From a checkpoint of a small transformer trained on Wikipedia.
Size: 9 layers, width 256, 4 heads of 64, MLP 768 SwiGLU, vocabulary 8192, 11.9M parameters.
Architecture: RMSNorm before each block, rotary positions, no biases in attention or MLP, untied embeddings.
Training: a variant of Adam for these matrices, 633M tokens, 9661 steps.
Each number is 500 + 25 x the weight over its row's rms, rounded and kept within 0 to 999. Layers, rows and columns count from 0. Numbers have three digits each. The size before them is the row's rms in percent of the matrix's.

# layer 3 attention key, 256x256, rms 0.0893, rows 0-50, columns 0-127
112:517515468477480503514500498473507527526501475538526477500484445528492490512463487521525512463485514512475523481504486502472513480470507514482501469518526470493537485500493498509507500502504536484488479518493504526524502448504533508499475467466514510516529514551480501541507451499465501480478485524477489525562484530489507508525473474523521505468528499476527496514470504464475441482550
104:463528467511535505488507460506501504471479564515501498490481540440483433499521507501526461510515489507508516540461501538526466526515489517501482498458504502511504472550472516481515514494496472494521477496490524506488498522498486476518484508524530468491481490518521509446519552508506453514515489462487501526494513478472520465495503486530498456545486464523494551498524454526473532515502
072:455535503513487467528487486539510499496514468485447533530546524480531479503514455483450492461535498513484442524444528485486483504480516477508504499509490504475518481522493523500475525539484485492447494475555503468495509509460489509495483497510475529506475509457529517507479516479499469485544505475526489493530474504496519465505523498506519496487499536476485499490500490492505507486544
111:505496470502477502537497505512490490533524482491480522536549507539522535552499483519480523406521477514487460505481522498469507496465536501480510490530483477493498509483505505576487493525490487538494517454511471477513506471440479509501505508472498520498508501486504485558443450500482492509486499525514454445504483508490504510484504458492512520471473548503481489466491524478538476501523
105:495491505463513454485506473503526523480494526493526459532445516458459474504498544496523468578461500482537506500508457523507511488508460496521490508494562516502478509485481498452504504470527488513543497524487567502479500517540508497494466489525491468518519554517518492464530495518534534494494503507518557526521499508513505480486489481502512490545498453529528490506494525476495511510516
082:503523481517496529535512520521500504517504521444495521478546519512499496469502468533496527478516494527463490540485474505489451515473546468473477508501449512483505512513506500514468503544499506466514503484476406480506506501494524421527521515511517544508477498479479503496510494505466458485492444478492453470466481520481490457489529488493471502507511502524487471512541496512509489469495
093:487522503472517513515512541491526520563485525463486510468480492515469493482508471484503585491497476512470463517476499492522445492477561480527469508510490483474477500491551504497486509499511492461502530498491462492517476487474506478470465452510467515534509483532473509481495507497477519502481480518520473447451497529485502485499550499517480483522537520551531492525493502492484535495501
105:506491532505478453492463513543461461506511500527449514509485473523520483507520528508534509523476533479533481499486496477493487501504488492535501528478509511564485532489519499504481475510498491492495514519508486578512490485542492531511466506487472465482446497473576494516486519487507500516493538472508487469517478474491500517523491485471532489493458498491497537541476516483523485503490
089:512510499470453515494483511485501506484508458502514506508522453521522518513485499496486565542484478479491494475522537469494542479490507459513495504516474504491467530489492503487485485520484521491492499527520479506497516496476491522469497505470479526512465528472497512530500468468509540470491517520546471490453500457513521503503524510497522553475528495536510485501521541505497484480477
105:514504480483522489486517492473502514498473508554520475473430487482498459502487496490555476534469550496495566492482506522503498521497463509470496501473519492500501484522489483467516505476490486492535475494480513508531499472529544497529499472508531466519527504536504507490562526517504470501522484477452519556501518504492501502512461519527482495508494446520531518525513463482461482512520
146:503506501504524496462514488489509508496466530499536488491446507458480485487483509499570477566495535488508563496480493542496507538505474503486498505492512499517513469529478498451530486479510489514529490507477509494496485482509508505500503466521517470512530509531503488452557506544531462521522506481468524564480535473476503483522459514539501489530480450526506521514505466494484483518480
111:480498504487531488479520464477471533522473515506521479522455520478438450499487557458554456564469496497501516503540497505512494486502439508510496489489533505518494509501479508466509502463495482489517473520472531510486504506559508510512468510513491466508540534516508500464554530511530506481505509523532549532531506498513504498489499498491493489555488459559535507510505485501492519523523
090:522503507490537485454500484508505501484482505545541466515438501465481489473488520491534469563474517447526554497509485530515501502521460501520504526481550504507494485491491493467521501468524515505515493522526540517479501515506483513481498484496491461489512511535516504466547522515527524527508529508477550552506535477494519508517466509526510459510498460486521508521509473496482502523484
144:505494493475515484471501502507521521505482533503548459496425513457482479492499513511518480582456510480488526528513443536512486503488480491495474549483579497484484520490500506455494478469538504488536492521482551506486488480551527477502488499532503479508495543520503517447550519519512507497500491498480559534480515520487511464491490505511495486523512465537524493529500488502490525514510
111:480510462488545502472532485521524487489518476516537469496462543506480505500513485540530486545514492504526520513470463503486489535504460492491501487481461514541502574478493508499538519537535508511491484507483474475436480495549473433513529492498519483462465477483511509454503480492475482502487533469518531532489474455488496472485499496535481484503534486483504521509531478483481512528502
119:494500496518524491532522493494501479513491510479499487492518493529458486527515597470518458510485514519540493483506503481489509470502466528480510494519511496579533487481542523496506488535484489505483523520468539553534534474560457484512492532482499476500474536511529480519508481489482522465512519513560505515593509518501508508500482482448517515519515502466487505525477514534449477498521
082:520508475480499539478499530492520536533503530458505495484472530499498451501492479535476509490474490493469505571490439543533454492457528492492478553493522507467468535498509504524478485503510514469505474524514464473506501479518481430511509507519525531517513527486453529499490488476474499515482483518480517477476495536471504469477534499495472467525537503544532508497512492482459512499530
124:501507467561503492471478517485478488478485477523535529463486493461513508492449524522501508493503478492542477502491519507506493515508497479468469486505466480479480539518441498491524513452507508546499522525551504522454517542490487477477534519519516479486455470516511521472508535482546526475481514464529511490434494496476495476513497516535514475484510537463517488545515492518508574479493
080:500516531493494489513505482502472470503492456538484486522524491502540508502465491490476506506474515502518524480529561465501536513528508510494509471505446469510486477520503484468501536465467515517486475536538521514496522519463497555481508505493507494491519484492507499565490509485524513514488509485498487515497519462500501528535504498495500526489463499468498508521482482498575476528471
122:515441502477513476479494519536457464491522528539494494554515471526492495505534505498487494428506478538505509519447519512509512529505519478543515507508534447518466605466507471490493496523486508495501513466512491495517485518483499490517491516464495540511475469478508504485482522494432536493491538534519492491529485494504532506540497496475484447487490527521471544478511522484473511527534
113:483512500534495502504507473523503457460539497508523511513523501472549517486535489533487496503519531499493538488490489513471542508484491489500518510493497514501519512545462488480505510475516495512512486434520538495486520499492560496525510532544514502431488518486513493522504486537482440526505518466465454517478498440508470458504477480528549535480489494500464503527461478497557456514484
088:490469543514512467515490482488491486487478472523481501537541488506504525505488523491482468487518524476510483462524578501496527512519469545525530465479507506518513497484488497506526506505493482536504526495491524507490497527474479541494468509443491480500480488502546469516469512543492498492507528536528498533530488460529528510535511494485512494492464483476479526466495487515521463535477
107:520486486528473487491470515472542542500463496474510532473504465473488486532485493492510509467533476509489441477504520496519510484463521488515477529516531526477495485513527494526494504507513487500522549485519519486492449524492496563485485494499523486527502499528512492428495532529495510489503515519501475496508476554517537475531469564488518481546526511503461496464512539503471530465484
110:510472488480509497466550520530504493540522482512498552530508520532467490469509504536454473451438463487508516497510471486506492489484510506523535517477527510484458491433480484508508545523484509533472502493549476497482541525505442455477495495472514521525487489535496514497512537472463529477503494549518505452509494474501523507503547445533511451513490517522466511486494494491508545499517
122:521487505486514544500517476524519500472516497516516448485513508486523489543505531538501441561515511492518538520504478509508496541483507493466513466488449516540491534486486500508475492550507546534527453521500473492456494472520480474497514506521502514462495549482505513491504479484484505517541501492480512556522483464471534476506452480490479452503493463503518492503557457495514527468512
100:485524523505488447569478513502447456457478499488483493516525468484535519500505501482484513528520527511510482476527517502479553530479493480506476520513518496509533462517456482511507475451490501492538455484512551496514486523500570531504503515529506486485497513478489502511527506543514481489493491478467508521506493465499483491525461528482521549481490441472451501482518492506541453485494
125:494496495553475560449501472493494488470492512503493515481513526471523522510502510533495488528508543509510482535439533534462507517508500512506505475466472446469503512574471491482483505454523511516532522486458461461507566481472524489465497491498537506514469486485498500484481498527496508479516510471500492494436496514497553466491509504537493469513482540510504507497518489530483494508481
093:487515482503509503510506549498524546575490528464505534477469517486497477506507473528502537491494485509450493506485476506525448477458527473501465564516542504465480465479511528496464491492502509443521508513498495517497521488499507469534509498537492497519512515502475544509539503488478502518492471523472515445478515532497500489484547509511495484518532489528522466516482497470471516480507
113:511560507502470491527477543509535500515480501474455536501485503499527518489490427477502561474507449508501502514495503479488455530512528495523475549490515499491530445518527503493485499499519520438494501477483534466476483497500491518506557490489486515543527477521438530480516517510505486527464472480433513486465510518491482488473501511512483498517535483492499517494561505502466487484492
086:475483517521505476506485480506492487506527491529482514545531489535515525499505527526537479488516540481514509483509546531486551475507453529504544446485458504518522476495481477499508532509479501544479504479485486485511500521451508558482467486493490465512509464506535477509466466530525514495521496477511475519524535479547506531511480499514514531476458478499486517466460515471546494511483
112:432435476516488482517492435514478492479503496492534471497508460522500536554514534523543447537483512514515544492502483509526524475516469555543487470506505506486468546499455509487499513486468502509508452485456471506497485513510558506499482491548521469482491487491489485492525515516502502490509480491521491511543494473517503501513515471483484531511481492543462474493452498509535500512537
111:504542485524494510518524488521529506486517462478523445476520477438514498499466525493508550538448508489524519502502486491500494533527526461494487488524454457462497502509494483432472450475479512493486492522514484545493498521531547504525514504509502518469503548543538523544531482486480500507475514475517537523500487481505506502507474470514505546441532519491546465545530486537531514464504
089:516524451499506542485503556512508529511487518476511521488459527491486478494492469537486530474497473533453504531484449516497479501446491474484471561471504499484481535502502538516500518497499514467508488507525492472482512492497475428514541507527535532501494485483472525499512497493479489505472500528481517463474479510479490471486532511514501470512526511532522510507501476485467514532513
126:466530460501482524478453530471526492534494483510502568478491473511489551473470515481491577496476481482457461524516496473524505481482489509506489510532488501462493486503511498512495540514482476498496491505561501492487484473476492514468460479502520477504513470490503491470550529459519465523495485490549482471515493510475479480489526534525497497515485502520501507521460487440514518458512
088:505494482479500551504494491504524523510507541467513490478536521502475508485539505490516485476486507517468524535479492505508491495498512488531487534521532502496505520513543503480507501512488483407502471464488502460515509455502527460541484530531510522491536533475444519513486464540442483498486457510494476502508500565505473499484508487513479497500541513514496504483485516492482481479518
107:486492487501516497488489506495509465476510511482531488516531521491482502492451549495519497473488486501478517513446446512490479514511457457505478486522494495513513571496536498514535492547485470487500497514529537503497477487556503448540521521463529512490508541488499490477531454522469461484493510498544491508560522507479488525479473473502456509516513495532449529488501500487491497487547
112:508498531486509489493499495468457498472444511498505504511511552485531511468488483514492516499495511518501574514522484510504508526528477486510481509489527525458505468527431506492508498477503514516523464481538516500517547501482513508508533479522507510509545510476438525508547509536505506529489457501452519516466491504487491495462524496518486509471495464535481467505543467544521504454495
090:485503525502508511515482456500499471491512478512428507520526499540485522515486550486519482503502546467517480475507530478478497477516473544488528463487457492562526467505519501523508510519463479540468517509458503511502523498506470508488485495482500471510473462512512443502477484507512484470538534501510462517549518471504515504534484506488503498530433466483455558481474482464522488539493
125:489515475524492462507505492511523499518524515462548468449474474517445492556575511507557462510509458516502508451509476520473530494469482512478486502490521526504477496470463520513475506529470482486505494500463502476534497496503527466503494506536487436500468506498485512492526508505472502477499518500509506487512483499496493489519512520527562526517536494503471456484480531526453493503528
114:506514483503505550485542480518506482493511459519512489486486526510472496490494468532486459486498432500504508483471481471505513547474515532496530507473500502480444548481481492525532540524525502505488508504507496449448496509493472462465545482478519510495465483528511498478485541457440490456455509521531511501480452489467552479502526511541499485521487497475478535464523476544479502514503
114:491483465493495512486500497479471471498521502486540515512484530503524512509524483518512452469521449490513555494525514521491530547545439506489543507511520541519497521505475493497563518511499488505468478477511510498434531526480477470520548513508498488480485462480472464481512499500511497491475493491509515556545466473488496468501508533507464468472484492486480517520515489507493479535502
120:514477474527456477486489510538519487507499519495496548539500536509513479516562505535525503462506499525477495497482504517495518513478464522475533511491520523496473488509462510509485484495518437462491488456510496461491484493495469454495545532514516486495486495455494491460517544495480472505482486490452482536508470465486489499484552521493501513494453497494440552419539523470458444516499
117:509501513490492527446519474490531499479498527503545520466527510550477511475523520465494504457457476496487528535476457492498500455497511458529506529506536484481496513517527504506509530482470483476470512471535504485533492500483479507475513551497502540488540508512474520468479522474488499504514513544465458495463511529506459469504490496488507494532484538509475502509461457451505564571533
113:478486467491488538521513529497536517566518513476455532479533491491482509494520469439497569494507462506482476487539539489513517462498532508472487509546503456496522454567553473473461505500481481493500524497510502534543530476495471505484465529519466496530494498531505498486487510474522501493529488517490478481525551545489506462469478539497518498507514539499553515518489515499454514448462
099:463467507488489490510490479495509490483519473526482479528486454528507548517506503474494518523464509433507491462494530467487539527520488551519514428510490481461518495476512453483520492495464489496491510509473502484498483503495544563502449511482477486488502493524500461530456520534516463511490518480512446471485496501506484499536503485518524519511438487509471513520472522495532500499480
101:517577513526509464531481475520478498469524516486501507482489496503494503489473502539533503527493533516500489503484526509455499512484498473496486501501462480507494504503501484470496501495513532520507479546507533517503534518493531457513515475521509503506451489488526501550499452516497475491488543435485507533469517463477496479550487486543514529441496490480457477498483493521545500510454
125:452434483479506534515485484465568497512496523483480471491488517467544517550489475509488490504554493475489559534523482517485498534506460583507513477486462524541500510561518526523521526468511510520510482489457485503484516515480494501526502486547488505467509481487442456512483490512498451482506494463481472511513514522482467461481499536486458487548471469528484515514485500494481475530455
101:489461522504488518503509498475518502491500523522516481554489489526505508520472540479499476506519511464501490483524529498465554508506493522467511470499489538521517481551534503496526498520509476519488567495453481505473519472482456573488482492491482486482464531515518472495482507501551514517544512527523435515515499513497526471538484500511514455498462492465548504545492507498497510477493
120:450477433493473490555481506477543485525544494509450527478505476481474496530451473501489502469530500480479548469529504519472493469475489552449524472531472507537516474515536464456506503531458483452466487514506495460494499482532513490504487515493563494521493521504491493499516484491489438470498498460508465524516542489467482465505504513522457509503500501482495509478467529466473477465488
121:484537488526501542470488499492515516443492493502500492503480496513494504528456534516534513537528501461501494500480446501484504526486476493451501447488439503483534510499517535518495489544516497472510489490461489463482453453531496485481518484489527474462497544489488491469508498483523463535490519452521519535499463499490478515497468503497477490539462455488509492490523487488488478488514
084:509508490496486499501486532512524520530459550467491533493472516498490455500516481506486511480476472532461476527504465519541457509446527494486464578499552484482490482517520512528495493454526513461514504483498511512505503491488491437514523522536507512511484536499463521479520525479477510482463474527493511440493508546472497461493553504485499482520508484531493527503492498512464513504511